Weights of a small GPT-style language model, trained from scratch on English Wikipedia.
Training: a variant of SOAP for these matrices, 496M tokens, 1891 steps.
Each number is 500 + 25 x the weight over its row's rms, rounded and kept within 0 to 999. Layers, rows and columns count from 0. Numbers have three digits each. The size before them is the row's rms in percent of the matrix's.

# o: layer 8 attention output (transposed), 256x256, rms 0.104, rows 89-95, columns 128-255
# v: layer 8 attention value, 256x256, rms 0.109, rows 90-95, columns 128-255
# q: layer 8 attention query, 256x256, rms 0.102, rows 96-113, columns 128-255
# k: layer 8 attention key, 256x256, rms 0.1, rows 96-113, columns 128-255
o89 096:511469526500549537520513506517492551465520448516467535502507568535476509573529532562481529528487494534509480503488506487513470491505511527537507472520483473520476487467489436486533530530499538527512507546461466498502499473510516474477482507482521510515507490495495499507512491502474475543510511496518490548512484491543505520476491499471500523480513510529491475509550466506435486472526
v90 098:555515534498490520509492482486517469513498517498474509516505472463507469482505452538482471475481509545472534479515471509498481507529518515508451503473494493455500473480492498520502516500485495481536516494535436486514550480461542534480511495519483496480476535469481429458507552496504511494467519494544466483492465471489511499467462496494506491463516496526487500432488473487526495515504
o90 099:476449500484507483502498525512490510483507509505489507474509493489488503536486495506542495492507520476510450458530510528548477481526529525486533499518527501497513463511458487516479517463477514505553510516500496536503489471515481501493478546486435498513450503475523494482510514482510503486494479527512531536497549498484486489546534473520534518511533495463478525495508502552505480519523
v91 101:504500475493476467519485513536492515502509488529534519459511513510480454478460490525487483477554505525517515516491489488516543495540485512496496474500543483519485488444504499511495491528525498526501522462497517527509507496478479531519512500487496544491478527480519548495505513550520530508519517492544490521456489515530506529479518515528494495469504598473463517446498530488516498517513
o91 107:529495482495508520520523504527485466537470496517517515442474540463498491481529515496485511493491524503500488516490528525464512506500521533487500457551520525501519495519480493487504497499490488480506509484457454513483512531454515537541506509483454482472478484522511564510436489510493498496482476508507482515479519521524509493532452467480465544504492514507448514463526510445502495496517
v92 093:504485465540480518525480446476492518526533486493468482512468524507520494498458496531507518541492555538499443483496529538516505498466491526519514468516510511537497497499473553495442485514511508464492520502506523531500467508490499469475495513528519523517517500496505499479506490523469472500521536513506530568458523498478495440466505525518491519512509533497520525527460501506470457524501
o92 096:541512474436513498472495531504525480535519558511487488556542498470510510508507520494484509479511461502505460555459483487526473495504472486519527531513477473501500477578491477511551514509553465493490534481507463523481449514513485498525488516471495485555535482522479531514534499528489551475462508522479472476498468490523494516494494467515518512480534515503504496482493499477519501482487
v93 095:512489499492492490509521484516482542462478496475532535534525498463529525471498479483464460476479507488452493496492465457488483469504487502476547564505504486536508522505488527549512495494475438489492481501562489430494487484486544509519474465472502493494524475439473525507498502497502493496472484507485548502531509529536550458527488521520505506538484496535475478517469464533504477486482
o93 100:508496536493488531501526491457536506487499524487531511497493498507528488487486477542501514500500480491551502530521523472508459523538493518477504488506495490530509553494505499528497517396480529514493449499493538476476492509521515440509488508519487496502478512453477493467536481508433488503483515482511506552511500523458529500466523491535527506447519488489494496487481511469494517533472
v94 089:533503509485473506502520502544449480498461480514500509457470464470497528524503464481512540503489473474495520526440472512475515486502480479497490515489490469458498518508523514503457514512496482534450487518472479439534493532479484511493462458512508468464480486531466483541502494484513434462424503490438495457504496499478508504463487525475493484494529500507536504501503491532467489507516
o94 095:481523500465474476546519527511452470522533488478502502522505505493475497482538517501487505509465482467467545537543496475499518502504506505507525525499483478486498491512555481496513535511455467434464539523513521465471519491470496485501501508490502520520486517520484446504511489501497485524490454513523515512547523502517479471493512503506530492509459486469529497515500517523485540540504
v95 093:499500498477518498497506526492483499502501535521497533512486570530462496451462475545517522510479512483520483541511545503515526517535517528543494527493479484490536516528490474455490500480538485530496501563457483508547491525502469508495462524491510500475483516510536499530530499507500474516500473458516511499512502473461484519518508485503523491515488524511539520520468517530512514468506
o95 095:529517541493467463524496550483480516480462518515528478498484503525511524546502464491539520520458493491464528490467516499547466505529483516504491482543476508458493508499506501477513488532524470517463493452512466503496508547481492481488518501573484480539461486523528484506525508488494507505500506516518498497481491479538556475501501532486518476476477482535531487518460462512487487512523
q96 108:466523480454521477496484492493511471535471490528535477510477519507518448498489514441465502501534539510520518477508482492518502476505540503500467485484474533526439526481505488494509498460503447467514449495549508489498512517474532441490496545484512503514474499498520532505479495474515502502540506483442496512519498460478498498498538527491506476509511478476518523456488493524483506499517
k96 116:524504514530482478462487509503500510528507508483470454463484486486505522502490495484479524539489467511483531475474442500522494505503530480512490485492544509470556465546530529485501487474495514496503485492463502530476516498551478504527517510500490456526525503476504461524488527480512497535508498521484519494491515471480498476443455523535524484486490505509507553529440504474500518485521
q97 094:519495496481520491523489498515502536555531497508446488527528493498456520490457503536499547499489474520507507487529494513500480458449537482511479493479503463484516465493493554544493529503497542488468486544475520491506507480483520531523473479521526533506481476513495477514531506486509468483477495510530483452514520538458486505490489494527481503500478471530536471500483493494521488495531
k97 107:492502495522478499524547511494525538481523493493521497519483490505439456503475463513514502465475470471501444480488524475506487540519457508470520486488495487528483496518518468525473501475469477518528526495547517467499529507506513536490468514513530507447434505519502524491499465543517519490451471454488490520479463474523485539534528498442509512499528483457560524487503462517491514496473
q98 102:544509504457522537532513484520534481532494536469501509532525511518498509474504508536507518460509513468487452456505505523500494505479481491506547509464525481481464512446484544539498525497499514515465495504502507515515501504521538524474491479544481524530481495486501479496519529500471461500506489515542494492531476524517486541532488461527506485526518489507530469543530449492500496465474
k98 079:495483495535484519539506494538478549479563490506491527523451506504468490500508479542512492510524498494453450495504486494455495510503454487492483493497495497498518510484510504498474524517472492521500541499502483497503506481517508508501479473507560523494462509509487539483541467508538519501464536490533488532464526488527507523489463474487500535478505490477520479526540487538500531539492
q99 088:513517488466528506499501492452481476500507493480461470519483513493510461498463464483483510526524482512521534436526464536526480455498516461477518503507499490522470487492481499519494483502492517495576503504482494503495547508460516540524467497472510562527473448453485500528466519516437501516507490486481501511458482504526515490449529510481484508491521482505506510522504504518483502557481
k99 110:563489496520473501489525507532506545499492493519506480532456502486493491487508493498468536486536485507497416522479478501505498478509483499504484539502518495498455454476523474469457488501443480515540490491544501488572523500489511526506498485503502503522518516516534553500513535483451509514407515490531467494472479508498518513496524486443519525482539515482477499485550500506546498532488
q100 085:544498498456508489545497467503491475516504483481479503515513518515551453516487508494486493491528506503517483468541504535492511481485502505528547523533511438487460540495480536506508549501516469451506486523513485564481524461495500499465494485477477491521469496469509486479497528471485473530519505490511483474534467494483513474482489475490453497523519525497496498529484495496480504510495
k100 104:532506459541488512503503471506504539459498515518509499518432499507504534524466480565527518502519494496469451501496492473466494488527433501487490485511484485497486470498506481516451506493497487534511491523508538494499529498501459498533484460513554516463492543493495503460523484505525509496479513467516510527462483486491525530516463506456525530479514476477489503471493513531508522535539
q101 084:489527529490497526498528529531498561483505508518484538441520464507473493513489494519516472457484530514509513487463493524536523511490518542489472512503475501550517498519447522505509516490457531529472516483519498501538467514545499468457509532523569488486531534484500517487507475541534492504515502462486537530524492493522484497463494488499539511466483508530504496481488516526497472481497
k101 107:464485496464504514494471494462511494526497530496462473519529487490505488543515510499502496531472530541518520494502514496519488528494532514460507547509449503486511501505492495501514515524505478478481472488458495480467458525484549442526522484468501467500446488501497486480497506485560544530537463526451551514548530482498463504478518489526501499483479522515540523524498522453491461499487
q102 109:483483481481472511463537546540483532485532459506482459475483502474497505485519527481479499495510462512480526482477500518537477478489492515529445510478458504513502497495524475514531537545496504505528502464567492474466496465514515482510476497479504492472483466496498486506523459537448520485523489518484489493488478527508519560500510476500497506497546554552548475495501469527567453489483
k102 108:466506518432463497537536505471526527545537512518525499497481510531502464471502486493452504478509507486511502498516484552487454506481537519510480536496516530491493512513480538551499484440519469494495453488520478495510469524518481529463465555508496522471462509518489507511452494500477486479473518536521531512523499505487516470471503504558480464528552459487538487522463501512481467516490
q103 104:466476507522478510483531509534517541500579467512536529466495509501469469453493486475507537511454500547545496514490499473517499515503501519483484466529534500505516478540491465527475498473476510517554481521485509442523506512461470475521480465533460529477505482528487489495516484494533534501510506509474539503505502527463479486472488491480508476509508521479475528498479501481519508512468
k103 106:531513495488501488518468495494477500496474543455508508450533478479492549454478538482559545463485529527506465499490506527507512514448500463484515475465478471503510490473509512501523533530512480482490453526544522527499480542486502499545526493538501463534475508482457454456520528503536516498504522515485489491509487482515517484459519502499488499493492497469511527560522552522465426445527
q104 105:496496532508500455479519474509573526493477468507508531464506476505510537504509510508475513503516518476445501452447522502451503481495472504465522502496515505470528531512488509511496505537477492478522492508457468523499474490522497508514523510503470519550494566507483494481494491484497494510530505470514501494526527478516495522537532521481531531473465519501490526527495481520425566502549
k104 111:520517461500500504499471476439501512493518472560479498471505511537439500515511512501473518476475484472513491518501509475491503494493475500432492502481507468542529498534490484495517481550492519537506487483485522513479471494495498468510526477482548485518465472529502492491541535495522522496518486480509510510490506480483540442513537495484543519512469490514513548515490520487504542505526
q105 114:493481508505536478507559475525498477483486509507528454490504496522520530455499488517481515484485496465502459520488506518508492466518510539480558478470464518482494504486495491468484444520528489501504546516526520531472493533494522524511505510503517490498534431504520491522559490531472502475481500530534527506470516463525513482478497489535519497477480508495476511506519501549497457548537
k105 118:490494475525487496484558509460482489512507512476530526505490476499533525482533510459528505492476521491487543497488540441577494510505492527510474476525458503428496489508515505451483485523481476523503500505505500504498502498496504517482531520526512499505509507531511509520565453483531496482503500501538496500444520478478528500486539528509499444471486516494461483481509504495509551494492
q106 109:538489520479528484511493459466510490522530563499504465558516490538547486516472497498494475482516541556531496524474530508471497506513524503469526481476477489485468517476496516486503533472496529515482543528521522493544460521474517507432502538474481494508501481514492493479496514467494483510503535456475489510528495499500516546525502476565515494510526520522510457475490496520551465535498
k106 111:485504499484463547522493520491553485526490491478492479553517478465508484523488497533531517472498480492440521477521498503538488508501485509518505506542479487493483484464514527519514481492519521498489516472520519497476479490495542512450520500504504519459540516507508559515547455501487497515460520500505495521462557487492499498494502481523537465502508490506518447481479527493484474533522
q107 117:485483486490480501504508425476512488531478503478482513415532513475517536533517459489522466538549499491513505458534548476466495498507513520489507539520498464538514487482457525493469522522486504566516503498442514538551548515516504500530480485507468497492505499492486457506495483483532526507532488512480518515508469497514493502507506478493413502484487485504473476480545470532505560517511
k107 119:522466514521506486486538471504511535483494507484451535472501514444463468482518560488524469459500521511439488469512475507554463476503499480498520485508493471482456467548500507491511484501544471491505504528482496498468501470520449440529501488501500512496481506506487528491499518498513494503491571493450446493508519486495476473544493471507523479522533515499494470443534512513520494450490
q108 094:528523455509535488483464483471489499496532468538488528473501493508536520547478490471426466506507545484520566490481505518471505476511504481526497519521542507520506503466463525497523494528483530497508499529462491476503491523498491487510456538504512506510549484507485516493489477485425454461497524483500523464478478503485524521514529535527524451494520522459501509532471485505504482467531
k108 096:507479500507510529519478481479485532487500503491537473466496500508489499505500479518465477463459517534505521503493486520529514522511530538471505492527537501508465460478485518503464491504589481504450506494471510500507520521517495512518500502515491493499501486470497536498529475504515543492500490492509540484541489513502554478505526480491504494500497521516522458549508460503490503529502
q109 097:538522492523503559503510518547423533468506526515537493528481491499464512471520471511518517465516458453507493547501488502499490522497448486494532504487484498517535496476547498504477493499515476520542536478513481512502481520515506518517534433555510492476467467507504496512528490538504461478493519519519484475470504518540504498529482504498453460499497500507516468526545496501509495493511
k109 085:474471536500470523539481515514498519461557505490530531500472475535491533523510495522531482490524476454432460545510458496500483481515496466523517526498492473513553460484516520557513530489464478502511507498522496534470491481540503531507471499486488479523491503506480527497497476462500493504473490542511488472518527488469490571462438516515469483557483475472539497524458478509480497500500
q110 094:495499463509512543508534522519467482430495476510522513515508501507465502517545508529500454482500507506499492532483537457496496503515436474504490552479464496500508517462517512461455488515506494514479510493446448475511509538489517507532525488500484464516467471483499495548543490505504515501488511512520492486521494518490496549498471524493509469475494502463492497488538496517532467485490
k110 120:523516505500496490485459501489503484518491474480483465526542537512524504490534514519487502486539532541444509472500508518504500478512530505500484499484508502451483499491516503503516524459569498493478549500447493528467449449528490492503502484525483500534471478461528498520493471505501493475544508531449510526528504486481485507455486518515469472527508544511516482477510517466483498523478
q111 092:536518526492531499518488453509501485568462529494495516518541495493469535465484499518556519472473485486478475473504501545505548507474483454471526508471495486480478481483478531564536486501472475524472491488531518538502486499524500541494503469542500524509477505489507513504529529524469458474474448516528505498478511506521502492490456474518478489555492478516497489539474446497482524481483
k111 068:517488514546515487539491526545456543481544498531536528509476536515520470514490496522492480497489489527485470526535513484476531484533454527525498484487507504477517481493515486507475507477479510492517561485522460520509501497529501529469479478509532540493504517510457515521496473480472492512453485468529461500466532510496511515516470515498497527492491466448519490472490472538478544516498
q112 085:520506485485507487491523469542506476573458489476490506507514501526492496482481493560516528480482480453476499492487486523497523477496478465494528523508490502462481519461520505547522513521471502482511490500497520520470511487497523521500541492489461523533455466504526498523498547522442478467458490521516481503466503514495525517527506475519501486546502511515490477529503477474521553484499
k112 063:507496483522496506531510533527474545503510490525525495504467546555517473481511492539496512497510484502486470508490485487443518500508440484513498491456521499479493476453522511513479499506498501502495557514533486497549548470554460551501472510540524537501503538506461532502527522485471497502473488501536512494470523494477530527485466510498493541467474474472515491465516467523494512536515
q113 087:515475497531468483515514536449489517447491468499499498500514502523469477521537518447520467516528522486489493511490523416483488510525510492508459482472492495501471493515490469451468486477525541492518539517503449443474481506457488485502499505495547481503521513504508490496492465531529503531497509488473490489519521496457477578513543480508517517497478516491508490456501493533510489496534
k113 064:510540458482511517470483496487521440513441480504502491463524474483477511472484471513480511516506548471528501509518491498516481484508538498503513494482518473496493542523512475532536479520489491516499484488445494485465473505471526489516516512456473468501472469475529496501479533513468490529541476508447477474485516488526455473480507514450482465528501497539484527529509518462534484440518